config.yaml
n_layer: 8
d_model: 192
n_head: 3
n_kv_head: 1
head_dim: 64
d_mlp: 512
vocab_size: 4959
activation: "swiglu"
norm: "rmsnorm"
norm_place: "pre"
norm_eps: 1e-05
positions: "learned"
qk_norm: true
attn_scale: 0.125
bias: "none"
tie_embeddings: false
parallel_block: false
init: "normal"
init_std_qkv: 0.0549
init_std_o: 0.0
init_std_up: 0.0549
init_std_down: 0.0
optimizer: "soap_variant"
lr: 0.00548
beta1: 0.95
beta2: 0.98
weight_decay: 0.055
lr_head: 0.0103
warmup_steps: 33
schedule: "wsd"
decay_fraction: 0.561
decay_shape: "linear"
final_lr_fraction: 0.1
batch_tokens: 65536
seq_len: 512
doc_mask: false
train_tokens: 208200000
steps: 3177
dataset: "wikipedia_en"
Each number is 128 + 24 x the weight over its row's rms, rounded and kept within 0 to 255. Layers, rows and columns count from 0. The size above them is the row's rms in percent of the matrix's.

# layer 4 MLP down (transposed), 512x192, rms 0.139, rows 329-363, columns 0-63
size [103  98  90 103  92 100  98  95  93 103 103 103 104 102  97 102  92  95  95  99 102  94  84  95 102  99 110 100 103 104  97 101 101 105 102]
[[159 146 164  72 158 127 144 126 144 171 111 155 116 131 131 120 108 172 112  91 134 127 160 118 100 140 114 159 111 169 139 153 115 137 117 178 152 167 132 131  96 148 127 118 124 157 106 116 124 162 161 137 127 105 128 129 121 161 143 147 125 110  77 101]
 [132 115 141 107 103 120 148 127 166 129 148 139 117 122 117 140 143 141 133 108 104 142 180 126 144 137 109 143  85 103 167  83 121 114 137  83  81  84 112 183 124 129 137 107 143 170 166 102 151 152 105 144 102 122 117  98 161 133 143 142 135 137 146 141]
 [140 123 150 110 120 105 143 112 126 100  99 132 133 118 112 121 118 124  82 157 170 101 140 132 122 131 169 137 162 108 108 138 121 130 143  98 128 177 127 170 130 151 183 105 104 163 138 135 114 145 133 168 129 113 138  71 111 120 122 128  93 130  91 124]
 [138  99 158 164 135 138  93 139 165 157 129 125 123 157 117 128 159 126 101 131  79 136 122 102 148 136 128 144 145 101 125 149 119  94  92 125 148 184 171 154 145 166 130 128 147 100 133 163 141 187 132 142 140 142 118 102  88 224 132 120 119 102 157  98]
 [116 141 124  97 160 147  84 147 147 144 151  83 124 117 135 114 124 119  91 114 136 131 115 109 134 105 161 159 144  87 143 159 103 121 151  91 121 117 124 104 144 110 143 131 138 158 153 158 159 150 115 174 163 120 114 107 102 120 124 160 136 148 145 144]
 [122 157 124 127 115 122 157 107 129 125 114 132 119 103 137 182 117 116 149 163 151 130 125 137 110 114 109 126 121 124 144 138 111 109  86 162 119 145  79  91 105 102 134 163 137 122 140 164 130  87 172  98 159 165 143 159 141 115 119 171 131 140 115 102]
 [137 125 111 121  94  73 150 102 125 152 152 145 174 132 157 122 151 191 118 132 131 118 132 126 162 114 142 136 133 109 112 126  85 164 122 118  95 132 140 172 162 148 131 126 157 138 138 120 125 176 139 145 144 146 135  62 105 125 147 166  71 148 150 119]
 [127 113 147 106 100 108 118 111 119 145 120 128 134  97 154 161 167 128 125 108 167 141 144 154 136 139 115 134 132 149 179 144  84 116 143 107 118  57 125 176 150 146 152 137 129 124 103 117 111 133 108 114 135 155 125 112 134  95 106 156 106 118 130  92]
 [142 136 153 127 115 109  70 111 123 165 120 116 123 108 111 139 104 139 136 160  97  95  89 128 134  84 130 174 142 111 136 169 154  80 136 111 147 139 142 175 143 140 106 142 134 137 149  83 107  96 111 122 158 117 134 149 156 139 142  80  93  82 141 149]
 [124 126 106 100 105 117 147 105 105 148 112 153 108 129  98  95 124  99 105 137 164 124 108 132 182 155 111 137 106 135 138  79 125  66 152 108 108 110 134 148 137 146 108 172 153 146 101  86 104 141 152 160  88 108  97 105 156 137 120  91 149 140 164  92]
 [142 157 137  83 176 119 131 178 137 104 142 152 148 131 148 121 156 149 119 134 156 125  78 128 126 148 168 120 147  86 111 171  81 135 147 141 125 125 127 122 120 120 111  94 126 160 105 131 118  57 146 113 127 135 115 138 157 103 121 134 135 120 151 103]
 [102 151 135 125 130 119 133 118 106 169 139 124 103 103 134  87 110 148  90 168 120 113 130 132 128  90 161 131  92 128 145 103 161 144  91 125 146 152 105 151 161 125 133 152 163 150 144 103 100  91 155 105  93 169 109 154  86 144 137 117 151 108 123 115]
 [140  85 129 134 136 124 151 125 147 136 137 137 149 109 124  87 111 142  90  99 116 131 145 170 140 140 142 163  90 119  97 159 103 108 133 140 140 119 104 142 132 136 131 149 155 159  71 107 128 119  88 125 105 102 138 108 127 129 115  69 144 145 114 131]
 [149 124 130 143 123 114 152 154 133 113 166 108 123 143 128 175  98  93 170 131 102 126  93 147 110 174  99 147 171  66 155 120  66 146 122 120 121 144 121 120 141  92 118 161 126 154 132 135 142 106 104 115 113 145 123  89 132 121 150 138 174 123 132 133]
 [135 139 115 143 142 145  88 103 121  78 140 121 159 153 137 107 153 143 101 134 118 139 122 102 110 176 111 102 131 106 143 156 163 115  97 109 141 170 143 116  91 135 173 134 133 133 135 135 159 139 109 151  94 145 132 105 106 164 104 133 118 113 113 132]
 [136 118 153 156  94 106 131 147 128 127 123 106 134 141 138 132  97 119 111 128 136 129 168  86 163  43 107 144 142 145 103 116 134 134 116  89 100  72 132 122 144 117  85 115 114  99 130 133 121 136 114 142 131 146 125  74 115 126 146 165 122  88  98 148]
 [130 164 112 155 124 115 116 156 106 110 116 167 144 124 156 121 114 133 155 129  87 147 143 132  85  67 138  96 129 141 167 117 127 113 153 107 142  86 131  99 148 128 125 141 103 136 197 143 146 122 115 105 137 101 135 127  87 121 112 138 143 119 127 114]
 [103 139 126 121 157 135 165 125 136 188 162  75 118 101 171 102  83 116 105 123  92  78  93 142 154 114 160 115 114 149 125 142 128 106 140 121  74 110 136 125 147 110  88 121 125  52 142 135 124 129 125 126 147 160  95 119 127 156 109 143 144  96 140 133]
 [106 116 120  81 136 138  72 122 197 109  98 136 129 132 143 121 104 111 120 166 121 116 120 154 130 102 124 149 119 117 105 141  77 159 138  86 134 151  93 181 106 140 134 100 136 120 142 145 123 145  99 157 176 138 165 112 116 106 137 113  78 136  89 124]
 [144 127  92 152 101 132 125 174 129 118 151 117  96 139 181 134 122 104 126 136 111 202 103 136 110 175 102 133 136 117 135 143 118 138 141 130 104 146 167 125 131 165 147 142 131 103 145 123 149 134  96 145 147  99 113 152 115 110 127 163 157 130 152 125]
 [134 151 181 130 176 143 127 100 169 126 141 113 109 143 171 111  99 106 147 123 179 132 118  86 146 119 140  81 141 149 137 100 137 130  87 144 104 162 145 154 135 115 161 133 126 109 169 139 106 118 128 141 134 142 145  86 126 110 119  98 169  93 173 148]
 [134 125 141 158 114 121 178 151 136  98 119 124 157 142 164 125 142 133 132 130 146 124 115 118 158  59 131 136 122 121 144  85 154 124  91 110 122 127 178 142 159 150 109 125 131 108 121 158  93 114 163 141 161 156 143 125 140 112 108 100 126 188 146 123]
 [138  96 135 132 126 140 125 126 116  95 137 113 184 135 118 131 109 161 108 126 118 141 110 162 124  92 170 129 146 111 145 127 115 134 123 137 113 136 154 110 117 136 147 123 118 116 143 131 128 124 117 184 121 111 225 127 125 130 158 123 123 162 110 105]
 [124  93 122 137 161 125 166 143 120 157 185 147 157 137 152 119 114 111 102 129 124 158 152  96 136 163 127 119 134  98 130 169 150 107  92 135 109 148  99 119 101 158 127 153 125 132 124 143 154 151 179  77 113 119 145 123 114 121 152 125 114 123 150 126]
 [130 133 124 132  71 116 125 142  92 108 156 136 110 135  91 169 128 128 159 109  97 123 136 150 148 140 108 105 140 132 161 112  99 148 167  85 165 119 131  89 117 168 111 102 162 163 131  87 120 109  72 139 156 106 111  86 136 138 115 136 101  88 114 127]
 [151 148 145 143 129 155 102 188 112  92 140 146 102 191 132 141 123 134 175 133 149 106 143  70 109 163 152  76 144 113 160 181 142 112 113 132 119 139 126 125 131 156 142 121 104 100 180  74 137 104  87 113 140 126  69 112 160 105 131  99 118 144 161 114]
 [156 135 147 131 163 134 115 150 101 123 171 157 127 120 150 142 113 131 180 136 142 147 107  94 148 137 145 110 139 133 105 104 133 110 153 108 124  99 131 138 150  89 117 128 128 119 117 134 130  97 123 108 110 123 168 157 165 123 135 139 128 135 147 101]
 [ 93  89 119  95 133 120 112  88  99 127 117  95 140 137 155 165  97 110  91 153 142 160 114 126 144 104 132 124 132 130 119 143  99 129 157 103 125 100  71  94 150 133 134 135 124 154 128  91 119 124 156 119 183 168 101 128 171 141 151 139 134  77 131 150]
 [147 121 140 134 163 124  78 103 162 221 127 145 132 103 127 124 114 100  99 127 170 177 156  80 111  60 139 105 137 164 165 110 130 118 129 111  95 121 118 118 102 142 130 131 109 109 148 166 128 145 117 181 148 130 151 158 122 141 100 138 126 148 134 111]
 [ 92 149 123 145 124 151 133 110 132 144  95  98 134 122 143 105 160 156 157 166 132 107 123  88 122  97 141  93 126 112 137 150 119 102 159 146 143 152  96 146 102 151 111 154 169 132 121  99 137 133 118 178 186  75 124 136 159 116 128 123 107 118 147 133]
 [106 156 111 114 118 159 146  74 104 147  83 110 135 138 104 126 167 141 120 106  90 137 113 143 127 122 136 146 138 127  64 118 161 121 149  93 144 152 159 137 117 149 129 166 134 144 148 133 166 187 151 103 147 133 121 134 104 135 124 151  96 137 153 158]
 [116 120 141 141  91 123 163 127 125 113 129 147 141 134 209  89 140 166 111 145 121 144 127 151 133  74 121 130 133 135  90 127  79 112 110 150 116  92 136 135 114 163 121 130 129  91 154 111 104 176 115 146 140 190 109 131 152 162 155 123 113  80 135 112]
 [106  91 171 122 134  84 145 114 131 117 122 120  91 169 109 141 143 114 112 145 135 106 121 134  91 161 118 150 134 169 185 164 152 133  97 170 137  78 100 102 153 127 149 123 144 112 126 164 179 155 119 139  95 131 123 148 148 162 102 124 106  78 161 124]
 [148 124 127 124 140 110  89 156 122 126 138 181 136 103  91 118 139 121 132 144 116 112 144 138 162 201 116 120 130 144 106 200  95 146 161 118 100 149 123 126 114 193 138  95 129 131 147 141 104  74 142 158  95 120 133 101  99  95  87 129 143 143  97  89]
 [201  98 111 149 120 115 162 119  95 120 162 126  82 141 119  90 115 135 112 117 113  90 126 135 127 140 134 130  65 150 165 143 140 149 108  77 150  70 128 138  95 100 138 129 118 159 152 127 117 152 136 143 170  81 128 104 113 105 155  89 153 101 143 129]]
# layer 4 MLP gate, 512x192, rms 0.148, rows 330-364, columns 0-63
size [ 99  89  99  95  93 106 100  95  95 104 100 103 110  88 122  85  95  84  99 102 101  89  98 111 103 107 101  98  97  94 107  97 117 104  95]
[[139  88 151 159  68 149 121 176 115  96  96 135 146 125 136 125 116  97 140 146 127 146 132 131 116 166  93  99 110 141 139 133 141 100 141 132 127 176 151 141 110 128 175 123  94 131  80  75 120 109 137 134 162 110  97 113 121 139 107 141 149 135 120 127]
 [149  91 111 135 151 166 106 137 142 129 113 132 113 137 118 133 109 150 141 131 160 155 129 111 126  94 140 122 174 132 107 175 146 162 123  46  92 150 103 143  89 113 132 137 113 177 154  83 126 119 116 171 144  95  76 109 131 119 140 112 123 116  92 121]
 [107 113 145 139  98 132 163 111 114 158 133 165 125 131 119 122 120 101 119 119  94 111 120 104 192  93  97 142 131 106 105 100 102 124 166 108 119 138 155 111 121 134 113 109  91 139 133  75 141 147  90 124 161 117 127 107 112 164 127 173 161 141 159 121]
 [143 104 110 135 108 154 151 124  89 113 135 102 162 168 141  77 120 160 142 186 141 145 119 145 108  89 125 127  48 115 137 141 147 150 144 148 148  99 133 106 173  94 124 131 109 125  67 113 130 149 138 122 122 106 177 143 155 143 137 124 117 126 162 164]
 [134 128 152  80  95 133 119 101 152 126 115 155 174  82 151 136 137 141 101 133 125 133 115 119 100 124 128  99 122 133 110 108 146 110 120 151 110 107 152 109 138 144  93 105 154 120 147 101 141  91 134 111 171 137 117 106 127 109 161 166 109 136 118 103]
 [105 145  87 140 132 129 126 143 133 155 115 164  94  75 125 139 149 108 149 130  99 111 131 149 147 129  98 117 128 117 180 125 130 162 153 173 150 104 143 128 120  99 112  75 148 115 104  88 138 159 130 102 118  73 119 135 112 106 108 163 135 105 121 117]
 [109 115 118 136 147 109 146 129  99 161 132 148 134 141 103 139  83 125 141 131  59  65 111 162 144 163 114 164 124 158 142 107 151 132  79 132 115 152 126 150 129 141  89  70 106 102 134 153 143 130 110  72 113 123 125 106 165 137  84 149 131  89 113 137]
 [161  98 123 118 144 137 138 106 144 142 119 134  95 160 110 142 155 140 117 125  88 105 136 150 150 166  76 116 134 138 127 146 158 115 136 146 127 134 112 134 139 133 101 137 143 135 141 160  98 182 141 166 165 103 134  72 164 141 140 118 105 144 109 141]
 [105 147  92 143 134 162 168 156 144 132 113 165 135 164 118 182 134 137 192 151 109 118 124 131 123  99  89 151 106 123 125 150 158 130 145 157 131 162 139 152 106 103 142 148 125 120 149 164 139 154  94 137 131 155 116 108 138 142 167 154 139  94  74 159]
 [141  94  70 135 151 142  67 141 151 144 140 137  91 117 128  90  72  95 117  78 126 129 115 117 130  96 125 109  95 170 134 141 132 117 121 131 117 105 181 156 138 138 125 117 135 129 101 153 112 122 140  92 122 110 129 103 117 122 150 143 169 125 181 120]
 [121 157 123 144 140 141 106  96  81 167 143 111 142 145 116 126 114 170 168 104 150 154 129 103 115 115 109 130 170 141 174 111 178 117 122 106 165 128 112 125 137 149 110 152 137 140 141 130 158 150 139 103 158 140 149 133 140 153 117 126 141 143 148 138]
 [139  68 156 178 144 133 140 115 112 148 136 120 107  89  97 123 164 113 112 126 152 109 130 100 151 192 137 141  89 154 197 118 107 137 159 120  92 135 128 157 127 115 106 156 113 150  96 128 174 123 147 152 122 121 109 155 124 130  83 126 107 125 166 127]
 [109 122 113 107 151  79 134 131 137 102  96 101 123 138  91 129 146 134 139  97 137  96 185 119 137 159  94 166 124 105 122 131  93 146 141 151 159 128 139 135 125 152 146  97 179 121 131 136  92 133  99 161 107  96 127 139 165 122  90 129 116 110 118 152]
 [105 113 145 158 153 146 156 129 112 144  98 130 154  97 127 158 135 109 157 129 135 168 118 171  93 148 116  99  74 155 121 160 110 140 141 126  94 135 164 125  75 122 163 135 112 102 120 113 150 152 134  95 127 158 113 146 138 105 167 140 106 126 143 142]
 [118 109 113  92 140 167 139  86 136 120 121 115 163 124 123 135 120  89 119  85 105 127  70 193 112 121 159 115 110  98 134 151 133 125 137 137 161 103 120 134 150 159 159 144 164 144  77 163 153  96 114 119  94  80 164 155 109  99 133 109 123 131 115 132]
 [152 108 112 137  96 115 116 154 135  87 142 119 158 139  88 191 115 149  97 162 151 122  93 138 142 127 135 163 181  68 154 113  95 158 162 108 139 134 112 117 111 134  99 125  71 128 172 143 148 126 124 111 100 128 174 155 102  99 117 105 164 127  81 127]
 [169 114 133 138  98 126 181 124 134 138 128 130 124 151 125 143 113 127 123 147 130  84 125 148 137 151 107 126 134 131 119 111 133 150 126 136 146 124 114  97 124 152 123 178 147 116 133 111 141 118 118 127 166 105 134 156 141 122  99  87 124 104  75 128]
 [130 132 162 144  96 112 157 164 117 136 150 139 125 114  82 142 136 135  88 151 153 128  96 143 162  97 131 137 110  86 131 126 152 140 141 144 166 118 165 139 125 140 139 156 179 135 154 139 123 118 108 145 145 141 124  78 176 145 177 142 184 107 156 120]
 [178 122 109 123 143 160  93 132 119 161 112 153 144 128 129 145 120 142 162 119 111 140 123 121 160 122 128 141 136 115 146  59 137 136 155 108 103 135 131 151 133  98 126 164 117 111 122 165 147  64 134 134  79 134 117 130 119 153 149 107 130  88 147 169]
 [110 140 132 158 136 156 115 113 117 100 147 123 120 150 147 129 163 119 113 139 128 114 125  93 160 206 146 140  60 137 101 121 122 114 112 139 160 187 126 127 151 136 133 133 110 165 154 146 143 136 142 116 119 120  80  95 161 103 110 144 174 151 125  96]
 [173 132 144 106 124 163 133 174 123 142 111 135 151  95 142 156 134 156  90 107 122 111  98 167 111  94 118 115  95 120  84 129 141 160 134 105  99 121 164 150 116 136 136 104 114 121 132 171  91 120 129 117 150 135 144 127 105 168 130 130 141 110 166 137]
 [162 160 104 140  71 132  90 161 129 155 122 126 123 146  97 126 144 147 104 143 146 125 136 138 128 144 114 114 152 125 110 138 113 143  85 137 120  94 174 134 167 141 145  91 117 130 175 125 163  96 117 127 150  81 130 147 143 128 116 103 136 107 133 137]
 [113 152 125 126 159 145 167 103 130 142 162 116 138 109 190 136 150 121 135  86 123 132 132 102  99 143 115 110 120 189 130 136 129 128 133 135 155 108 158  99 124 160 130  76  88 150 149 149 116 148 133 104 172 156 136 149 160 103  96 153 114  96 100 127]
 [102  77 155 154 126 193 116 147 136 136 103 118  94 132 128 110 128  99 127 104 160 139 143 149 115 143 129 100 153 107 124 165 127  71 133 192 106 115  73  97 140 130 140 119 115 154  86 131 117 123 115 114 133 103 144 111  95 125 146 124  97 146 105  86]
 [108 176 132 142 138 142 129  82 139 171 152 119 123 120 128 105 209 135 144 139 125 183 133 117 132 108 148 110 140 176 135  87  93 160 116  94 136 154 107 104 125 176 120 115 121 144 105 130 162 136 105 168 135 154 165 113 107 116 144 130 120 156 118 141]
 [118 134  80 111 100 141 135 103  88 147 107 146 152 125 122 132 136 103 106 134 167 148 122 149 105 119 113  90 103 122 122 131 116 131 123  98 183 160 121 104 115 141  95 132 134 103 127 162 140 109 122 153 134 125 105 116 142 113 116 141 160 150 113 118]
 [148 138 132 166 102  72 141 173 139 120 156 164 146 104  82 173 188 112 121 128 130 144 112 151 164 136 136 125 122 170 198 119 145 167 130 149 124 148 132 130 121 134 175 171 106 144 143 148  97 144  72 152  84 102 108 119 160 124 115  98 142 127 145  96]
 [145 166  99 152 109 110 165 112 103 148  94 126 107 108 167 110  91 143 128 132 121 113 138 136 128 123 111 114 129 158 114 158  92  99 147  69 126 160 119 164 160 157  99 149 123 119 124  66 148 108 120 155 112 133 113 124 118 147 141  88  96  88  96 152]
 [ 96 105  75 126 147  76 160 167 127 143 155 111 130 151 154 173 125 133 148 124 127 146 124 134 142 147 111 120 157  68 131 138 124 144 117  92  79 150 108 123 155 124 101 121  89 130 118 142  93 110 129  80 127 104 134 102  93 134 106 128 138 106 106 150]
 [175 159 120 135 121 121 120 111 151 140 121 143 136 103 131 136 161  83  81 137 109  74 154 132 116 135 170 147 109 157 140 131 100 112 165 133  90  97 149 153 131 151 100 119 140  72 135 150 132 140 143  81 128 119 112 122 118  87 140 153 107 121 124 132]
 [150  64 121 153 151 113 115 129 110 153 135 122 129 129 177 110 126 161 114 157 143 173 154 131 142 134 159 145 170 115 136  91 153 107 118 139 132 124 117 106 140 142 109 125 110 109 157 155  81 116 147 103 141 194 120 124 141 127  89  98  81 120 144 148]
 [131 130 130  96  96  98  98 183  96  95 122 109 167 156 128 110 147  95 148 139 132 103 129 150 131 125 145 129 114 137 165 104 141 105  99 130 167 110 117 130 116  72 121  78 136 105  89 144 126 142 122 168 142  66 120 137 119 144 149 103 129  98  94 100]
 [150 120 124 125 127 127 110  84 161 134 156 159  89 156 127 129 145 173 152 148 122 100  92 129 166 128 148 150  95 154 119  95 116 149 127 133 141 144 157  92  79 146 100 104 121 137 150  90 120 134 116 104 127 117 108 124 129 114 139 155 101 124 122 146]
 [120  95 108 146 138 168 120 111 138 134 123 150 153 151 122 148 121 104 147 104 144 131 198 129 149 126 117  66 145 102 129 144 120 109 134 181  85 156 112  89  68 125 113 139 104 114 125 121 132 101 110 137 116 128 123 140  90 108 135  86 119 118 120 126]
 [156 148 163 101 140 139 157  92 111 138 106 126 154 156 151 150 105 139 132 100 129 104 118 122 123 130 110 109 104 128  90 185 154 126  93 170 169 103 137 125 164 130 174 163 135 133 127 113 120 146 116 146  93 131 114  90 135 106 119 112 119 125 141  63]]
# layer 4 MLP up, 512x192, rms 0.143, rows 330-364, columns 0-63
size [ 89  97 103  96  98 101 100 104  98 105 104 102 109  97 116  93  97  91  95 105  99  88  94 101 101 107 101  94  99  99  97 101 110 102 101]
[[117 108 140 114 145 113 151 150 143 143 131 139 131 155 138 100 124 118 176 130 143 132 129 173 144 161  97 134 131 135 115  96 157 140  99 106 161 182 127 143 154 101 158 110 138 116 128 149 110 185  75 110 161 101 137 130 133 138 101 132 102 144 114 130]
 [144 151 143 152  79 113 120 103  92 118 142 108 118 153 144 116 166 123 132  91 164  98 173 127 169 116 134 131 117 102 121 135 127 132 129 134 114  89 127 107 106 115 129 117 117 117 113 124  92 118 131 157 134 131 141 115 153 112 129 120  81 112 171 138]
 [134  88 127 109 112 157 108 143 149 142 175  99 125 130 133  88 145 144 117 184 162 149  98 149 117  76 131 170 190 131 132 140 144 134 112  99 102 179 140 141 121 165  52 101 109 140 132 104 116 136 103  93  83 153 106 142 112 117  83 121 131 127 146 138]
 [112 125 183 122 140 114 112 130 127 135 136 138 103 114 151 156 127 151 104 107 112 125 141 111 138 129 142 150 134 107 133 137 116 114 150 111 102 102  89 139  93 127 147 118 118 159 148 154 101 143 150 102 120 107 122  93 127 181  95 145  83 128 117 113]
 [ 87 160 127 113 174 102 151 107 168  86  95  92 177  98 151 163 129 119 103 108 142 142 148 131 157 186 119 117  91 107  73 108 109 117 126 159 131 132 127 134 129 141 121 120 115  95 121 144 180 166 114 128 112 101 104 103 148 152 166 115 137 125 123  88]
 [164 158 111 135 112  84 145  80 134 144 131 116 131 120  87 130 131 155 124 115 118 122 123 139 139 111 133  95 111 132 181  73 118 133 119  98 139 101 138 129 149  65  88 193 137 126 128 134 148 119 189 149 150 121 100 170 122 148 151  89  77 150 135 133]
 [141 140 130 122 112 141 136 152 148 118 136 114 103 172 137  95  95 121 117 115 148  67 141 102 153 113 138  70 140 132 133 110 118 123 162 149 125 142  92  83  93 105 116 134 177  92 169 113 148 118 140 146 109 130 161 195 137 114 131 112 114 114 122 125]
 [158 136 141 144 108  96  95 119 144 114 140 109 100 117 117 110 117 108 133 111 120 130 144 121 193 221  82 131 104 138 122 115 106 132 165 142 195  89 136 150 111 187 115 118 111 129 131 128 119 167 140 141 131 150 155 126 176 140 145 151 148 118 107 119]
 [110 107  79 102 137  99  95  92 111 115 144 136 118 112 109 119 125 132  96  97 143  98 139 119 144 189 142 136 160 151 128 131 162 134 134 129  88 113 117 123 150 182 129 114 130  82 136 122 138 147  96  90 118 166 165 123 143 130 111  90 124 150 142 150]
 [125 147 167 131 120  85 122 151 125 135 144 175 138 123 166 129 133 151 128 111 155 151 118 132 165 122 158 119 159 126 114 115 169  95 186 100 130 135 139 124 168 149 113 115 164 154 116 145 123 126 135  79 116  83 131 164 111  80 148 147 144 125 109 129]
 [104 135 135 120 122 159 122 140 133 102 137 114 145 158 108 112 143 156 141 132 163 175 132 133 164 170 120 110 152 142 124 109 102 148 173 137 124 134 111 105 131 156 136 101 120 121 104 148 143 118 137 123 125  97 112 122 107  93 134  98  99 126 107 131]
 [148 144 103 140 150 149 151 112 135  83 116 153 127 114 133  88 129 108 131 136 112 132 148 147 130 140 144 113 109 140 182 136 186 101 139 173 109 123 107 134  94 110 101 163 124 119  80 146 124 147 154 148 142 162 162  75 112 112 137 117 144 139 152 102]
 [123 130 137 124 122 173 151 138 154 153 122 129 110 144 118 133  95 161 117 145 113 109 151 116  89 188  82 131 138 143 140 149 124 147 157 135 127  62 147 107 129 150 139 114 119 129 123 138 146 114 149 116 161 143 150 120 174 150 104 115 167 144 144 117]
 [103  96 146 151 129 138 179 113 124 152 138 148 107 114  71 116 150 106 199 148 128 111 171 121  91 141 120  95 100  86 157 153 144 107 130 118 148 100 158 134 101 138 115  95 166 107  88 139 110  91 121 103 119 137 187 139 128 182 101 157  98 121 159 124]
 [126 145  86 142 113 140 129 124 138 118 115 119  96 153 130  86 152 126 154 147 108 120 111 110 104 125 144 114 116 123 142  60 142 125 118 167 125 150 126 143  96  88 189 124 150 126 136 127 126 136 147 147 135 102 135 144 131 161 142 120 152 151 171 143]
 [126 121 110 124 132 148 111 144 119 117 113 102 134 140 156 116  97 164 134 151  96 150 131  95  80 104  96 101 157  83 162 105 129 103 141 111 106 151 154 170 100 155  72  78 150 145 116 107  83 168 152 127 118 101 127 175 152  83 149 110 106 154 126 108]
 [120 125  78 131 125  83 142 138 154  89 120 147 128 130 128 134 180 138  97 152 102 175 124 112 101 117 145 153 162 127 120 115 165  95 154 132  98 174 159 145 121 140 140 154 108 137 141  88 164 120 103 101 107 164  77 149 166 112 101 143 154 162  52 146]
 [124 145 123  92 133 189 139  98 151 137  87 112  99 160 167  84 128 132 118 108 104 146 130 136 144 153 144 113 159 143  87 127 100 116 114 129 133 157 135 123 141 100 120 125 100 115 112 112 134 124 126 127  71 135 165 137  83  94  93  89 133 170 109 146]
 [140 162  73 115  91 114  87 162 144 101  88 143 189 119 134 113 132 131 124 154 129 136 177  97 155 135 111 142 152 164 126 156 151 136 151 141 146 113 103 136 172 106 118 144 115  96 150 144 130 117 162 108 110 118 124 102 132 105 151  80 138 117 150 147]
 [128  96 144 142 108 116 136 132 141 153 119  92  97 108 109 138 132 104  99  92 132 115 141 162 156 120 122 130 111 122 152 128 150 116 122 213 120  82 101  94 108 151 128 176 152 197 139 138 114  91 123 142 125 113 108 146 145 134 130 119 115 101 142  97]
 [161 161 126  76 112 149 124  94 105 122  68 138 112  99 136 156 147 153 129 118 102 103 134 124 141 101 143 151 113  78  98 144  90 135  99 100 132 159 131 150 110 114 139 153 133 151 110 108  77 147 132 142 119 139 126 129 154 138 141  84 120 154 138 168]
 [163 121 144 120 151 101 141 128 101 141 109 113 111 179 117 132 126 141 140 120 101 130 125 141 139 121 143 125  96 114 140 151 134 113 102 114 142 158  69 159 173  95  97 119 128 128 143 143 108 143 151 134 137 120  98 133 123 171 147 163 140 149 145 123]
 [110 108 138 133 114 129  99 152 104  89 138 130 119  73 114 138  98 136 133 114 137 116 122 112 149 149  99 136 142 176 202 143  86 170 159 146 139 188 119 135 163 135 120 118 144 143  96 151 164 140 128 145 151 133 116 112 162 111  82 132 157 159 132 130]
 [132 130 108 102 122 144 114 147 123  85 145 114 145 127 146 111 136  84 133 102 114  90 129 112 152 149 130 155 142 138 138 143 168 117 135 136 140 129  95 135 135 123  99 147 134 128 118  70 143 166 127 125 154 128 123  89 104 107 126 155 164 158 132 102]
 [150 102 148 127 136  81 135 146  94 105 153 130 157 130 134 134 137 110 213 139 142 102 143 134 126 161 138 153 127 115 120 102 135 112 153 111 129 100 110 136 114 128 116 143 134  82 102 150 171 136 118 160 137  92 119 123 130 151 115 117 128 128 118 135]
 [ 93 132 168 164  79 140 129 118 109 101  74 103 160 128 130 144  90 151 110 109 130 124 104 145 149 143 125 172 138 120  76  83 153 139 117 168 113 110 107 153 148 133 159 129 106 129 119 146 140 131 125 145 144 144 105 149  96 147 126 104 105 152 151 160]
 [167 139  89  95 142 175 162  88 148  76 139 138 159 148 101 143 138 159 110 130 160 163 118 126 113 107 125 189  96 130 167 156 113 136 165 139 136 100 134 130 158 125 115 139 138 152  95 132 178 131 141 115 160 173 127 146 131 115 109 111 114 162 171 112]
 [144 106 148 117  89 152 193 117 156 158 113 100 123  96 129 146 120 168 135 135 131 113 165  79 107 172 138 133 115 121 148 109 107  96 137 137 122 138 134 144 153 128 104 136 126 152 121  99 102 112 126 136 119 140 112 123 129 131 123 123 147 156 138 112]
 [179 140 125 142  98 115 156 116 119 136 145 152 126 147  86 105 149 131  86 114 119 173 167 155 137 160  97 153 116 176 143 141 110 125 120 138 149 110 177 166 144 144 144 151 101 103 158 128  72 140 144 103 114 117 155  97 131 135 135  93 141 117  95 137]
 [148 120 159 125 116 119 135 176 103 160 109 171 104 141 124 133 166 133  87 135 115  99 109 103 168 181 162 173 129 126 143 154 107 118 114 131 119 107 150 117  99 137 114  87 115 134  96 181 130 166 137  99 142 115 109 132 172 126  89 141 114 121 127 156]
 [129 143 139 106 138 118 146 116 117 143 122 140 162  83 101 155 112  99 123 101 109 146 117 156 134 125 158 154 119  93 124 134 126 113 136 116 137 101 107  99 137 168 131 137 118  75 123 105 117 109 124 110 157 159 121 156 106 114  81 131 120 105 146  46]
 [130 102 109 133 161 115 153 132 132 107 142 136 148 131 138 144 148 130 131 173 134 132 124 174 110 100 130 131  76  75 131 138 107 162  97 162 179 126  97  90 113 185 143 141 108 148 129 108 106 123 115 137 172  97 160 119 129 160 147 116 138  89 149 116]
 [127 105 109 140 123  48 121  98 116 178 119 132 107 156  83  97  74 126 111 135 137 137 121  97 106  74  73 115 143 148 123 161 160 114 145 143 126 157 139 119 164 153 140 166  83 158 113 105 152 149 159 160 122 121  92 107 126 126 156 150 124 143 167 151]
 [151 148 156 169  99  73 154 161  82 110 153 136 122 122 135 111 127 123 143 125 156 119  94 113 171 161 163 105  94 141 137 124 127 128 149 135  96 129 130 137 108 131 158 116 127 159 113 131 162 151 161 133 167 125 118 110  86 164 152 162 125 132 115 121]
 [110 135 130 105  99 114 114 178 141 139 136 143 111  83 108 109 160  81 137  99 111 139  72 124 137  94 148  97 145 167 175 127 123 127 145 152 115 117 102 148 135 178 184 110 155 170 128 157 151 140 134 110 142 146 138 117 150 126 122 114 115 163 154 127]]